config = dict(
    vocab_size=2048,
    tie_embeddings=False,
    init_std_up=0.0558,
    decay_fraction=0.935,
)
Each number is 500 + 50 x the weight over its row's rms, rounded and kept within 0 to 999. Layers, rows and columns count from 0. Numbers have three digits each. The size before them is the row's rms in percent of the matrix's.

# layer 6 MLP down (transposed), 256x96, rms 0.117, rows 119-141, columns 0-95
101:438534599575497539555490471470492565514471489412520624489446449603500546399581561506545508550521441492580492423518470521574511541491510542516481475538539571449499495536472470544432576597407460505564469446451512485525461585541452447582535504539509556474412536503487472404456482534487538545
103:493562542550568466535433522504511499529647509601451545534457528488513511562472486487413509451472575560508498555531419489495418451474484561524528513420436560495507506476531540474554581565489455377539508502384478515502529558479499388428534470420566476443523456459507521508435557549424522447
107:494449526525513421509544509552488541521518555504476482444452548463490482450540529452382432449514501509546507522442539440554490519431530538603509487506402479496462497422460419386521457491463462418510498414489508411487532568387577466562487529485408480542433463494529548498339447532490464489
094:546564578522438450509482528468497538497456436506455512549528506597451478577583523556511475487538567469519443394428583431525593570431470537542520492535618464465534521467579448436483530535426452483505407426441538479532591494515538384484436495466577505509435513487469551479519465546521544502
096:555522400460498470521491443492559451510431433495521467573475493500452508400473508551548471492443467473558413452543564552508450511472492577524477454505532415474528469461459629475506491516466533413434586547577383431449477490494584473525525429471513556532481570546489534506585556526471625501
106:515504612459440430480529474504532495510573523488491503482547473426426499539503533597571435469469465521416520491454459485455506587471467495445524503677371491506503504532446601536398447559551473501489476466564575465481474560505491492454471498584543499520569533527487526442498388543490483449
106:380544573447491443562453512498502441548536414532503450478493443509557513459532474445506452463411496431472532447532440600539423529474523495495472514501550496509530457502509515496464430543518598534525493553448454498471491499548354411513564499497473416571460424465594553449540467490391452575
105:630514439402493518497504512468601578587488406451466469469506473457601511412592514488462542528545429489517418565584428461520501508439480523445502504520505576436493601477418521579567561512508480524476489574600462443534478460508466451497547541503434470478507539542513496498489531486500400494
104:500601458533557546453429421373488499502542488547442542520604465504537497422526544537476520407441426532468539519470528457530520503457397470537425486493438385564495538481414500495569506483477541501555514514514432478523505420528535490453507588528503508420551394543524488484438567398482528464
102:498437494486548461459524524617532452520514539426565480512466508506494550470468425474499543572539479494511563512453417477526416442549550464507388548420399547536461522510520493474657424403534455488454454450522491595537533428509454506515549543526498482453576523518425563538476528465492528606
090:556471566428453558548382466535524523470514513575577550465490624555534393466489496433399515545454461500541462533476437508542494513555537498557473502495568434497525467508440524494476555529620478460418510514552523466616469534542472522558455548484504448569518532526505517551396503440596540532
103:459536530524505417504519480455448467464473546470473498549570468548536430524569498528432506432377586547425540516542436559577577571492589493533581497477554495487459438500512574501492504482451461478437459505375580506546539568605499461592520525452545443476452497514558495546519404466537438497
109:492544560499580444478477558583480579477507573485524546468494493419492469525426359578438494474401494546560471501463484506535438445491473463524549489620491491479440420524466503513455516562516480537515572488599387504504561417531530483552600520525481452602583532504466484476472486521428550491
101:540468491509558487507454508492432573521518494455439499509528544567523586541522546461409532512456460524449541599568504373530457623586413513543519509577523537528508425445472597505471551456470540521522531593431420517499540457503461419480518526513462528486495541525545422419442596498465433541
103:450500471512492436522484440401497580523472509486612533444475572444496516498375504532505504439471496531465423414565539499528521559516523532503423459534428471567474514512558435476468586472410485480468515475428577436467605458531530559498520563502537466487569545400479470517601584551576488530
099:591450582378491479497511507524511540357504546478496588507523536480622528492503468490475525487504488468518445516383480466498472458459402505463534493472519416547584470432415521569504546511515412385473470470522466531476631503490559510554528450522431492589493473467546526460464465535524469494
095:544478523410559564437512549491491434599461590500544565449521501453564559452460601461525519531591497463493491448558453461561570599432514458556520566523523568488544531535511487537485433465411574514571537504461505590395523494538452484489506435444593497529498453426590478536548539498472489495
097:471523524472452588455505566490520503511460379497462497516441494529486562508537458477552495541533454564508498463498431554583572518530486525472510474456468604584464525492435483490564504523512523397468446538443495472559626441503474558560540540398537428424461468526532341474496470503575571551
100:511419438415547540530470496488474568501502570432478512512481612439453497569438411546588443500532599504481519504450544422427515416549487453484486486481434522520477553538443392549485541486570492438527602534510598421473538486593540498509549436511497547499454577516490492563461530548522448445
101:421499573580595478506454498542536453447585538470446507524486466480553476499508386483502512485489470472594568460514436472465391457513444455546536431432535541569470530612491546518525496469554447568511427478427406494472561487544530462540415535499469522457517536490493591463506389479449433427
098:528416447531441492526425471545470475528491482462556433564583475486584475530485493556479546424495523532565547589496492558456451442531506556461509484477544378472435545446515509470551447459459573522477622468578534460474434461509606437562492569433446602505531461431472454471538471471468459430
112:492527500494379490555447554463484482439539581505485517538438454473452479451540437495528453529528527455450477554495618592593475531502522459601478543555530442523499413450558524514430511489431542504487489496380516447556465523517612463498446545478450474519435512432534505410556552563399565493
104:499491494463608500466533492573664492586442505512491488472495457501519430512516360522445552646420439508422569502493525523478470555475490526487496466527378533447516501563546535533489511533507463480439555633448520531553478517545522483456440470577603458527516483517480471480480529484499477493
# layer 6 MLP gate, 256x96, rms 0.085, rows 120-142, columns 0-95
105:435493599508482517497457503537433543441560461443407441627487448486525601432538524483593429529505451471457521476492515458508566534491527496556551464538592472542644470461475604607467507535490511449489535520435508528502475486576463521482453426456543467533521534480553438507383488493524474452
107:595424544495509477507519494577495491484443550517551530496493525552447498448545562577446527493394505462444531420465466531461522558559482487477491500497422550479493536407549626486580498394586457415550471537461574411516426527471476368460466470469504476566518573594492516475481444485494490510
095:533506514484581523567533530518439488540516488547475531478515532472475566467506497431523452529523485402486528503577476514551442527462470561547528498535541518534550544535544602501575566467495523455417568557514475498361425553470432466478618471570555459487608403520418443529424447580549445486
103:554509551533447438445521460417466555520584515531507574441551532479500417456529571488438549523597558473422509490560408456461501520465489470505515559543547567437468511412473431531496541498533527567527427523514617475496510500576412561495551479416420476482574429487557463490547403449506513436
098:535560533513553459476555488534463502472503494456461513503555493519503492454421478530565394443524481510409520531529505514462434510450343433485544532420560536554477483463455637510504432451554481493429527541468570405516499506530451438475549416557558464469489560459555457505470530546438371555
110:490517571508433512597489441398495555624534466457511460543458514534534595458492542565502462492460562564497496456586516398526536551396468445496515479518530480478503496439567521555471519455624612569532579540471527446491496458544449529522486416530539504582492555512425423479481481496552537532
105:479559483492448463515449517568515505589461460520528476512500549549447567425527578537546526532564548514519422525572571523471518502628515424401446438580530519405524524527536557493450498523472424454468559460504541470440363533457548471501498459473582485459566514381516492496561408522478473491
105:475524550494522489523525514543492512567479512424461487533646436533427511468462527498512507534509553470436480549581499448489521517504508382458521562512527545555515471481507535524405480420446532592518472487485550426506353503598447443491548382455371465493462411459531495458479432529503483522
100:444561458511408505499496480465442388539457503433528475475576445468491473450580499545530423493544465414558465543494482527552506518435504445446483525547509417467564468531590539604409404475616488545559483550446408511456415468523537522434504488488476499546545547493480552502443494593500417521
086:495513500504505438510473451460413483488497408497452505483555489464546637434584535450488583526514520556452443448515503519468524545504476523420509495534518471504488550591627471481576617525455520458550518359543551460534456431460515482489501406489482551584629539513484456453480502532530549502
108:484452575528503414513501436523467564520515509502548485504511489518390529396558510489428471453415509511464575539521519413479524564451436484489438452499531657548467567510585537656531510576563492455462513434467495475500499490481484567548540466509419517456570539542528486484406527542459465537
101:462434528491474392390508597506378581618496521413452473409504485475449508495404517529538483430547491530443523450508400503481477563450456527478430584519455536504562457508562508533509520508493566520499515487431583492519498499441445493519562503390579525523463528435457554489449534485461454477
096:499547525525527533436500556515559494549457577536559450556475395539521542463484533458527458491433488536447485482548538488481488508512441462506504501525547402551526638494544505583519468574452463477444526493488546481594488417567452434549621370547579480536423562558470505561423488435510462484
100:506478504404547538481477408478510527585418521498496503431540527449515466517512505552474524507382501511512603501527480441566461524496444519494478522538507466625546455502409559551512471488451474469471579517442605507590534461547456475510539462458573552535414595536563532455499409467441383527
100:437466529521389508392525375504497429507484530522435505500453441448479508468512561524405433525526437456437538519443398561543574578547547510496572519554516491505411496499542560424475435487496454540511547530483429499495519397576537544588448469514472544488506531486539436501519552410579537482
104:474557551383474513474491462463487532482471550403453477466505430577377472520509462561538426551431464440551539500502532497465563514473422482524562504485559495543431454466503502483413544553515434504414538586516500440559424515558417493555488425413445474442494412463519486385483433508467503472
101:504474480509471422626481451494458434543575448560510484480489478425529451502483500528494435475557486477413551468563523417490543520554528447587423513454483477528532430532596492589463431459567464592555454427461485501432377508472497473480525492437454454547499538475469415582406509476465489429
105:406492515465472492497591589482445497537514511536450529415535548425381476532480531500475516522544534472458519509469383469467523550569558554523465488517498389493542419468464544514458481600506503514509563589435502461450404567527497388488513475412520516474529540474528431518563544503502492359
100:498573574482476579472568580538562459487505545547543517387509452526459464514504514394498507430502481533541440410460565588455534498536452388483434506458553481549503477466517475500405423486584444477419487588469509434555408476469476564531494531543513572496538539399495463504496409536517489537
100:561456615487442556466487544446538584633618496456401523455600525447460531453432478520543464479508579462477561528569520465456497515468443532461532538488462528480502415420531516549486404507513483494524435552501617517497463446476495507484475394476570415486496453505496547488436542465536464503
105:586466470602432532482480522501444516483522529496476597435590446406470477560496540540465515497460532519469491519460495520555534567508504438584482529588447400498526516454505537554428433593584460476509543549406556447513527461490547632518444530577555485505462514527399495458523462480453580539
096:405537428573491540430599537413544493499540458421448463498535365518502516452439480538524407570392452512427589541630529464453523534490447540459483482457489490411490479454493576426500429492572504457523537472511477453499481525511552507484517484494519476448530568404492460492454455432494461524
098:521516437556471454495543574445536552502501493530583524430475553408496497462440505510430585552438519520466477637555433472442510510518442513533476563625531525529467567488550457530520529535517606465477573487471531439593608451513479531519537588508447405462438513520513471539504580524564547511
# layer 6 MLP up, 256x96, rms 0.0812, rows 120-141, columns 0-95
103:517454558478518522597518429561522434448565626563548489516485472454538456549509558498506473548456508487459505581567555441542479499481426489532549426468528502561572516511527495540595507580508460515429478446471391457468545565535509513463514375464500436457473570514427511540598459479479402429
103:622358507658460538487522576484510534468511477452457530477526489488486508529491475542335529476534576473484418543449475483433515527566483585596543518529545456558564499467493536478472439478507522469512492481452541500466524480427466465485518552468558514507451378446464461486499434483549576485
092:446510466515513529492529544422480650514484557503497555522425534527497540507505499567377512422545490527426532502451472500458454490544417524459486589406412408387554480510480485459432505548504413535451503459540523466565530486516440605491515498514486542429540532499449551384508582462506533504
101:551482451463479559519531475617451537463499587554489492436528429474463453532482438451412399456470576550483604519524493494501507474486501459446488457469549515513484422424500403506493489493528418508511417530594456588490568460512478425543585434407527502513493491442632504570530487502506561462
102:468465476512390539501415547473473490530533545586430555546438433465512517519520475409501514580517469438543510518552525414492496494536529518462530504501432572524528464528486533490472642436547517490432445515469451466583554500404441463482528613501437518401597483528578528425533438470536482571
103:504488401381465460487458513499519527418599438556442552520398438452506573511544518397562421586497548471510482573440481548491450518491397500497526525501599554512496494419508520412538432519467605462589511442505449469430447464497509470509496518507458463599517496508491535511490514524464581469
109:497577446525573530516439448524464440484343457535428519441494452456519474543543443483511454540436461589494601491523434485634523498341599566483520447492475520500504501419417509486447530566457481484500515527435470482434536536499494542437550550478478542512477521566433540482469489462540519507
104:502473522545515494495568549431523397463568581562604493454451468503553406448485549537416555429541594564519554539461463508473463502508462360482520474473418406431466505546559515442498543451467494568490541604551553532499536508453532507599480474504456599516524560496482507517483457443461505512
097:422491487412510512554507536498523545565560545465445528526469536418559545505446439516579504539534514485581571485492591505496523548468485608467515471468451426503469510458521562490554534552564581527471516457458525579359459376464477477545517406520425542559479494516428521576493590505529489425
091:485506491481566493514467474467535476456538398537504478478469435544485553405511523529493522448495542564546510445518533378524537593490378483547646460510499449499478440498539540459565473575522584452547398475503479533420563596480525534532469427552554486442419492500524500496429521545590442510
100:504426479551526574499623554577456472519454452538430590531544529538523499475542497490550465539518630527488450516472491481511430516474570605463519522573487484558482386518494451460408556545522477450486456514532491491556476522349487547526541484484504555593577500513485488409548578459468544534
103:536588418435445485497484430584506410512463546461502440477382503565532529458505468507526514469530420488517436520466509486533506519572464590494436613458386451519513504408575455593490444447489446560407444535552522497469545554525486447480462499420451448500396562473482545488492461503528537482
101:481519555607557467500489506504534479482499506542492479539515461480399539441512465553393546498389571422560474464434570498439503482508444412401524447505496442521481545533566501499601486533464408404579551483519506538442469528470509552474601475477465566465546476539526445522511383546433470446
105:546488505467546502432559558475512445416538423468506474524588503561481402565405476616569493529516521498499504582532504531454531486547450426545610518431556562512516509542514572484633520491557529481437505604528519475499469574522515498542488472523499556541463473434374514525518506403463450491
100:519471482569504491474380459458621487495431511453427513498465485539513540390459515601500536587573445516535535446496490619491497475391477498482559403530606456465496528533479568467607539493543509559452522546539494488554497481479512475517537461529499470489506396536478432549537464423559426483
098:490466396495441445422348407524519503557465519489505552548578529544545484416423424464535511484543472539520540516506408498437472470551585484467451512471474553487473563607526547517422389507491584475541506415534501473575400445465468459494510512521485538485540474491527601505511518518518572501
094:496541503585486509510494430430577515410464488501526514446596560459529500490529495502445547457560443457395447458561417457499429498554436429441506448520556479465500439622526605535496537460524543478457507465499380474559530489395560455499492529433510546504443463505506558459463438454460405499
102:424497511486501613581538456452479502478517570564469520534506502549560489448528499547671506485470517454478493493533563440503484468467458494431488536434519441542470505497487431565566520547430472575589430448454514526477434426545490518489522409433406514436610513520495499618500504533465418504
103:498537537420595557507471483437515430520527533551472578390574555546383549528447470422528531498533524487446453513458517468430455491476523481449517453485410504525534509538462437471478416520494510512457441500473502521543391482531458481576629510419416440565538471539476485579507485457574454414
100:504528444459514501529572484494492484508620486463434479475530477455590566511431489431531388515486524495605474424490497567559493474403494479538609599428476460499500545448433469515538399490495437420550476572486515540516506490482405597450445511577504472497472556476584489471496576424517520501
110:473502537521442511530477515571464489479545528390492520478571460576420530473440514453549541579508451581542497462537533497553502533558470477453570518471380496504437455456489461496444499455509480514597436521628483584504460438509492532631502413552582532480476519373479484529487507430520578466
102:473504506419470609525533533569539571433543487522435481532527526544479534429436528433583493530490598489493488527461480588549533558495507540668443468532484471492516504474477506511493490434606611457557492491457458473429529421410527532373504474518521487502447506462448472480463485414524480422